Part of a small language model's weights.
Size: width 192, vocabulary 7540, 5.64M parameters.
Architecture: RMSNorm before each block, tied embeddings.
Training: a variant of Muon for these matrices, 192M tokens, 5854 steps.
Each number is 500 + 40 x the weight over its row's rms, rounded and kept within 0 to 999. Layers, rows and columns count from 0. Numbers have three digits each. The size before them is the row's rms in percent of the matrix's.

# layer 5 MLP down (transposed), 768x192, rms 0.0601, rows 629-678, columns 0-63
088:507446498407496468498517535516516506539476471479455508523484498486529507523536495474506536516509437561482651456451491545524458438483479489508532490485564492586521453425497436557554498487476546
091:492525528439477466446529462550551493514563461544481475531470491462453452485527481559512482497496539475476566530449446498464518480440528371517541465469469514503543451418538566528569452500552447
102:515578449433466530547515485520485432481467559501452536488457501559512448489474440533535484488509537560493389472566470482490482486377493519418500486454481433489536455447565465519561488502484505
103:460528537474429461556438517532511455570486530501372549490535472480485466490523504452555460590478510498481511440494379495486504497497521501502564487523498494501502493516498528538554504484574509
087:499491511533508423478550425536504495428497518482518513460513497492465468427456529481496543465505564543481508531517477506511488500498587446581523528569553538538564463514465545505533532546509479
101:500529496480485452442539532410507534448440528510563530396453525488442499479479484507470494479472507456491505634458533523434519535553437560486413483458491523522498492515483502522509501530476515
099:448498486448510500518514509538507445555570463516511461535564522469605489481543525544527548462480525483459492443509494482518445463497614502516499448485463493547576529508537529506461509586438484
110:417547552504486557489473504479518531464507505539490575469437527516541520531439499530503467555537493481507521503413471493496467426515492501536525499571478521583469488491545470535587473500505519
104:503522567466505541524460481519523454503503519538503498461500469430512470482527474516458508524464572472513451544589446511430521557543531511464487520461472515461493440474470444475524523487512450
127:499560392567474530490469477541460458498402531510507517508531458492519475559513473580518480492521559513525558543495458449415516544567457536477557521499534557489454495497484507524587503513446540
090:504452538468558471540508529534480512518516516503572550509471474476510512549499504446565411570451412509456446445484512460624506508468490552496529477511544428528459572494484476465533456512517546
103:511422490525417484546478436463464454528483523523492530532486517498536512439432530531446525579479530582441411492498439522450430525509468521422494494576482611502540560487524565566570493567469551
093:539486500531455583471536482513495509493501461471455496587538551489500512487518544535478544506482442460478542476450521427576509556485488413519484524501511470561534467511392492437564488445527543
099:534403523572517420494509490510492527486509510552473476504521519513547504472524516497479491537494519499497457453505486571526523502454572423502480479609547497540510450497431510446544517530469554
115:544509535454521498517595414447491494435478505464494459474491463570470392531507517498492504522500465432502455441479486504456470542536527523489513480488497481535482507552511487497540528509432499
102:494429450494443556580469528439482487550480461471434576500533452439420452471511537422510442468507513473547505541532502477507510496589523495551586522535489476510461573573435492505570477528521486
081:470473413543499494521484507463493490496470481520517439499539548480454469528511533477506480469478585553535502478453510485547507558559510522563491491530441520491399559486452526536538483521529482
107:494546521424548529591508506501565467392470517486434508500583545498553523539549482515507550520509490512471453494431504468500520569465492462474498487494517506495525552465575494471498560475485523
101:506475495526508506583507539467426480512507496483494494579435488529520578579561468507449471578557542498557567464537421495468485437520550529516529457529580473481517481534595475481441562503471506
096:522483491539456529477518530491513449549410531526504508523520481446492503493501512478474419551486425595484460435486526526510456496499497534493514506484532486476543560540513482487453411498569543
106:467463532540504509486484440448540502572518502475455473499501499451537582530516486518586450436521472537516447478478564487542605565480551491486603520479502527489494439449473454467465576508468541
094:536467493445482463475497525512514414481467464528530503545486418497468512521490481502440435520505478486482507504452546555492573537524456494595510540548553589516443529448528527478497540548431424
122:520471521538442496530501483464569489586514508496496519521547530519511546485579506444490478427579450528453499454536497432536468533481433554527498536491531525399468445575453587485466506465511505
106:486529496485448511447431491508472461513540421508511572426506570462538427529409509483552522485479495475534534492491547461494478468427458511508465500524518432447520443448491578492581509494462468
078:492482512517523465493474497431424377533536541553488558459463537513473446513506502466502451454501463467572500424455490472500487512529514542448570466462513453548433558467354473461487514530471458
104:481439518583493526530493548484463496555550493524521483486478468499456468547540486492521534476525554493541447507510458501476543478510474480437477484488461456539489540474462519577535484485481499
099:514496497520518509469476486563504437498481478485496494471486500536457474554500592499464531523496495505462459463458513512505537535440536548458493525518569492437553461480514489524496539448546457
075:400444569509443478451510475542444493499471509481404481454516468469578531481527504479501529547480482534458508466491509450539542473535530473514545508522501607421525536485481490537479564522485530
110:486503524535458520537522553477551514539502539517541532462524549446472587543488546475554551466538499432482489514519530485498456455418495455503425508484477507501504477476540508516494487441545529
098:502493469456523500504553472516550504496502450420437576542464545437448492476446545471494482540472516484545641469478501495466506543463501513478509542500525535522470495476500548505511570516513529
076:481505560537543494516541508505486524639516496529432462489459551482584456440498457491505472522474512494476449451544544485459487543489504570484524460520500428471513494530557417456488448453469525
090:465520574444485409531579521554489488495511535536459472490483484494549506507455464486478510427453457555473478505423450496508497529498529478560506488522451504508490570546441544404422492571505506
110:480462563498489552470469497451562429533508510483451514549487509558510498497530503439471486463442437531534453438442543509487507476447516505482548494481452505496558468520524532512398503453578500
121:511520385464549479568443469476602466516492521504486555512423489612499452525478535508536526438564514422528546475497514455524506521462503545470461533470488506491479529527558529602441533484435497
111:602525531449429429508448490495494499525498459566511475473433500489461457432426551511496482454487535518502485494539468514515486443518433469527558531521479501531560589438444524511482503469526477
107:428525516424511542530538477566499426513490590528536542544520530497508485480453459515540487516514447530421445464378521462433531540454475497498446424510484465489462492517503533482548499546445489
107:590465501500509444538518455534502422463545458530522451506466518457533488567468535489559479464401512467496443492458490498544505520534467573463546504467508408568480519515487488543512426483455496
105:529614618447551546493485420422498598528545484508478550533444494485474535468500528469466464516584482530471527500496523500563538473518507461444509533504464431548510481520488450551543517515553450
139:533522418568540452537572533466472487493544524519529479538492487552490574541511504504513486539506524473515508513521535528436473497509391498447417546502499416456488391481543469519492498458607578
084:455525555526446445528541546494537472513502463439513520523456511503539486535544463454556531475453468464500486492475522519515466503436545512485513474468560506498488424519407455457510428494521529
107:531519473502541529494488585519531462496454577521503456527459525503517543448477455470504475510431483534500442539519462508499502541463462427462475469550566446515447487498538513517543519456504610
084:498471551468477499520466495464536472534514461515436502526484508511439530531473546455551461495481506444480524479568516468512487521503456481488553583509430550479535396570526529542527493397478385
081:458484615451545481533480498451531518475552412500448526487505466489585585489468443491472505490492516501563563464545567485539480487534435428527439485484546525508523555595477467518548540462536557
106:536503485521495521431547481506462513537452422488459492495485523562469545460494491473456524498538532509505511527459544415547518436522530486530483461559508487527434437508575509532536446480508516
102:403547531537457485566501431452493461540384543520475483506498582546465482551438506453469494426524495463504539567483549452473476562488505492480456470522485460556487537517486505474509527529510527
109:494491521478488477517543498491444479502501451461521549458562457419469478491540519418517506493465536470537478511506484395585507526512429554496476516528522489431474408531475467503517465567583463
110:501524480498526524453556404466519486508534529492469569519538500519505444466454560557498520493510515516524491448541543478509503492540496520481501611479528560542504475486516522525550491504460513
107:488468513598525527513494480452550544464493563504528468461553566511489482583369435459545476465440460403519496547541512528490477529508529577453469437560555444447503540522447447450511515487510467
105:430584487568470476518414496448521517498480503519520504566445524483569486514515497530498524497496474561522530417451451466566478495453480487494450492475458491516479494478521430493504469438507515
110:534490515474496514569472526482494526486475505512537522478484572434455505459492531511468484553516531477498471533480510503471562481487485478570537505448597499489391434521470548473451525520503487
# layer 5 MLP up, 768x192, rms 0.123, rows 630-679, columns 0-63
095:430487520588469502518467438485522467450482556483468501511522454504507484527522604495593436481427472470617449505502532462462484568492523554503562543564500490580468511505466510440491496439522598
090:454507486426508508484542529502467510496546474474414408518504498566521536459549532490504507372485518416486495532549526489506496437515495437522555542511435541485489480489459493485548489488508535
107:489538579504519484524575520547503530502527479513485473457477510469533526454527529480523512403523531576418491501434540561451501526511505503578508518558515560488495542513524456450487483527423491
091:399501528569523495454565456489506479549519527477486514491488500495475482535531580531503508534537564428527451495509515523490490447566506442480546470489492469577469532395545526470516481509529461
098:518505544525527510494475435466592461491497471553531509546545578514469422490454481416456457484469528513459534491445500518469499509468466488575531534539540465497482481460518547474551476453558502
103:555473525577538481428515483474499518547531497504533511553491446459513463516549516494514546457496545457480530557487542424547479560473510534458453465508460463416482427474516432550500544495558410
111:490434535493518539534457565519494481495522462535540509534476473467623446457519443471523422545423505553497539440418513546529515533527499580540536398557482495519527492512519474497496485422448486
102:465553517532497502464464457504547531566537512546484518446531471469630516460499461486515511479479517490465593567483504472527474455545464422553473549515567520526545488590485478556438466535489558
117:532477525491487490458437481492479412425459457552499513559527458477546520498540536527449460475525566564503453507490452481457549491482524508566457492517549575521430577541456536541507595455469505
097:532488464450549566516541525473551481521497509501548472523502469498437459537547424489480436428486433549530527453537560518429553501551534542510452518520521470563496499517472486438467552537514493
105:493478443495526509486481492468523484475497495500500409508493573435474559549512524438548449518485482464523534543458472504436486510489456547556531525472497538606515538549499579483531433488507452
097:558432555481555446529473459497476474446464474511393555453492471591507475479560439478496463465476485551521448441490552519518480522537471520475519542488437492465500510467528442550464477527469460
099:538502489500504481502474485550466517569441464444538451498498442479493456460534522439491537492504476456468541483469525394543533595493503506431514518552512546582527511500465416487596489490531507
103:508506552433486534446524542535457503530500384472482452475445533522479463463512456521490509465500510441552481592521565507440519459507504495490536570543524529474459513458507567476518528486488522
092:483519512467533502512505609537550553547587464529476420514571473499478542501549478490501505437539521456454495504519446535548521491549523479513509481546526420547555503503533507526449419571485581
086:560558550454512475474491459452482479449571551472446500558523495511504469515448549433500451499447486454414510501517483505489521521407475445432502497477564511496496476470498532411511476513476521
105:420521489474477504473562477562605561451478468445481541478501520514528510478491482525492468513509565555490558512493566497502491500529567502535500469507483535481481496560567446535506503507486493
104:526498468457464458475571520542498477453449468514489477460514495525513513387548473492454516515494489510484496550520514540495520479502438552530563420474418480584494536482400517499469501515541477
102:481503512475507554470564490454484513496522523500505541508477493500537514519492532485479558573467475425523479523548423409489462471493431560485482513469527506494445455609458491546499497414580519
102:503541523468485482521543473464465502488497589485499482495450448521521466473495531550493441541530501502501514526466476471500400528520502559526495524488531547445506478471497545484533495481532447
094:563589458538476474492539507492518553471439532481480427493524575476461539496461544458537506485523522460485589534522523565485427512407503497487443441521443550505506537445513455556517481426584533
120:549455545487507504496567429489451462421528492505506510479479501500504471485492482515482483510486538501489531567485471515503479528480490416443484546408513476549496414445425481521485436440512476
110:557434549498549411451450482485476505526488539565444504541475529411564508446596455504497537512454546483504524541480544468503517467505464484580562482488427519518473517566447498498521520507487542
088:461552523540546530518461470468513605478462437485485494465467504549473487497543496487439538475508455549534543540537543526428499504502478476538525472564440534549486463450527514513442436506477523
099:453546479484497448477496467429511516484538497470447449450512470525466521484515509436511470498452434541376550522464467456444527551507526473515510483425454509517541461495493432552507590448480491
106:452456450467531575478518510530440512451560471516489457521501533539487498618505513564536478437485530466494578468521506467498509511576509541472499481502492470515450492484502543476515502534486510
092:483505461470544485532487460512509541439545555434538479499445532457454508533489549468555408531466505515492459541475469465470428450517542520508470488410513460524492508481531507505495477502553523
115:506444503497444543486466473505489495465532475449498490515503467490524489473502529532473417488434521565532538486468547536490574549500470547540548520499445498525506514539436518542452538477504491
095:524458444489488525476485496485511528490442522597501541517494468501489502498505525518502542455580459542536521497501475507536510453456509544519409512478476544450480511543496557461480483394514606
089:515514490424528609512567488407483559508538492542485385494509490548511497554542472518478519464530586526520523454469633432505512479499438511476508543403510481509447499512487511529471524536472513
093:518546482542440516471519513449490444409475507495519454498473477406587466467502536519516498487602507505434487521446431508556504522460501449497495576509547525569475472509466460491521475468518544
112:476565566456531540543511537451561462463528450560490458569473510552523470535493546424578485482521473526562506449475486464475516496517500569416468448586481463550539478464483517490511507500492470
119:425439437607529497522504506516514549540514485458527528543430537495535460506497532569575469447415519498483475525531472536485506528552477527515525519533475516496449398478540494580488478465440516
107:475491530446501495511511455556495491520465501430475522484572542540512491492496512477492429485430526462442473475541504501504505539487438498435517447535462497506529518432523514490462551469563443
101:477457548454572506365496478496528496491496473553468487497508527549455567503528556429539494547515504456530518559478507519484414507501442484505560537474399502550522467407463556472542500558485552
095:511550348510451523484498534502531506508499499494491463496574463508463495536461514513457463448474512549529500465460421431505461519507540496543481491577447496468507514500517485523501519519493517
102:446466421467503467480578525557491505529457478556492577464486520463494556458539532460591523531478512526461534491487435409524451485495437561487534546506453449525513514472536472465552441474543470
131:570511484468576484481467502467534479503462534477505449537464467544504500499561542592496543506565464518462451470502492447509495458540491474530540447504456405544532485522563464471514518488420557
097:537458458553498502561431551506544467504478404513499494510476548447552476565463606473523520465476486509532524563498469469450488505455526491567527512519483527520445495503500504450435517521459544
106:530460517453533538529534543541547420521471500577482464543424544499503529476476554530524509536532572438526467554468533470469516493467536510534539446541527456481525521522474561512551445512443560
088:531605425521542582488484495504477540493534559466475478504475547565512537541522575521487494422506459499484448419515531543512506482469542485503476526585439532468517524448521477502432483480476511
093:480546487472427475465421531541477568493478497532542507509525532571509431472432487507470528486497478518486412464483465506491446555467541479467500536443493501595576472493520491493555522513442480
101:480512560533501475492442511456453468563506460533533452517490501517391460518478555426452479502472469518492446500465499502545547535574447533488527528506478524587523548484417356509490504565538507
102:536536508535581470537472554459461626510509517487496525537499533530488489488465507432510465553458534525521546589501476514471508469548553476452501463564489462459433522527509481370505521461463542
102:447528481456519474432536456499476465518507448509481541506493546570496513447524507538524540464537531491518549511513553517535506428514527426543540478512465524532532494469515524512539527425459587
103:454556513490535512495493508486510499543519549452466567470473483477505462487480484473463474490467511544379461451474457408436484513495436495475521462502546496558446515525501466495479438458492467
106:490529527552450436489525477509444526487495485567440522527508513472516555525535470490502546421552525536442473457422505573533518471540497418493562551485459514483498531481471497517417510471553510
102:425452556486516534500517509500458436433576464533441520506455454473454490482441542460423539524463507475505452536482494546520511527494522438507507529486477442469468463472419425448452538453485483
102:479497571554559511479526594385410570510512486494490464507570420442451569547565512470451465483493499548536470485492434571474494545519550529500519556542475495516415433532508491572468409472526530
099:536508453503474478511514571524470495454512502509425521473422509436470554509450548415461467496531516485512498490516478453468460525470529470504484522435538528507472508420547575439491502518553492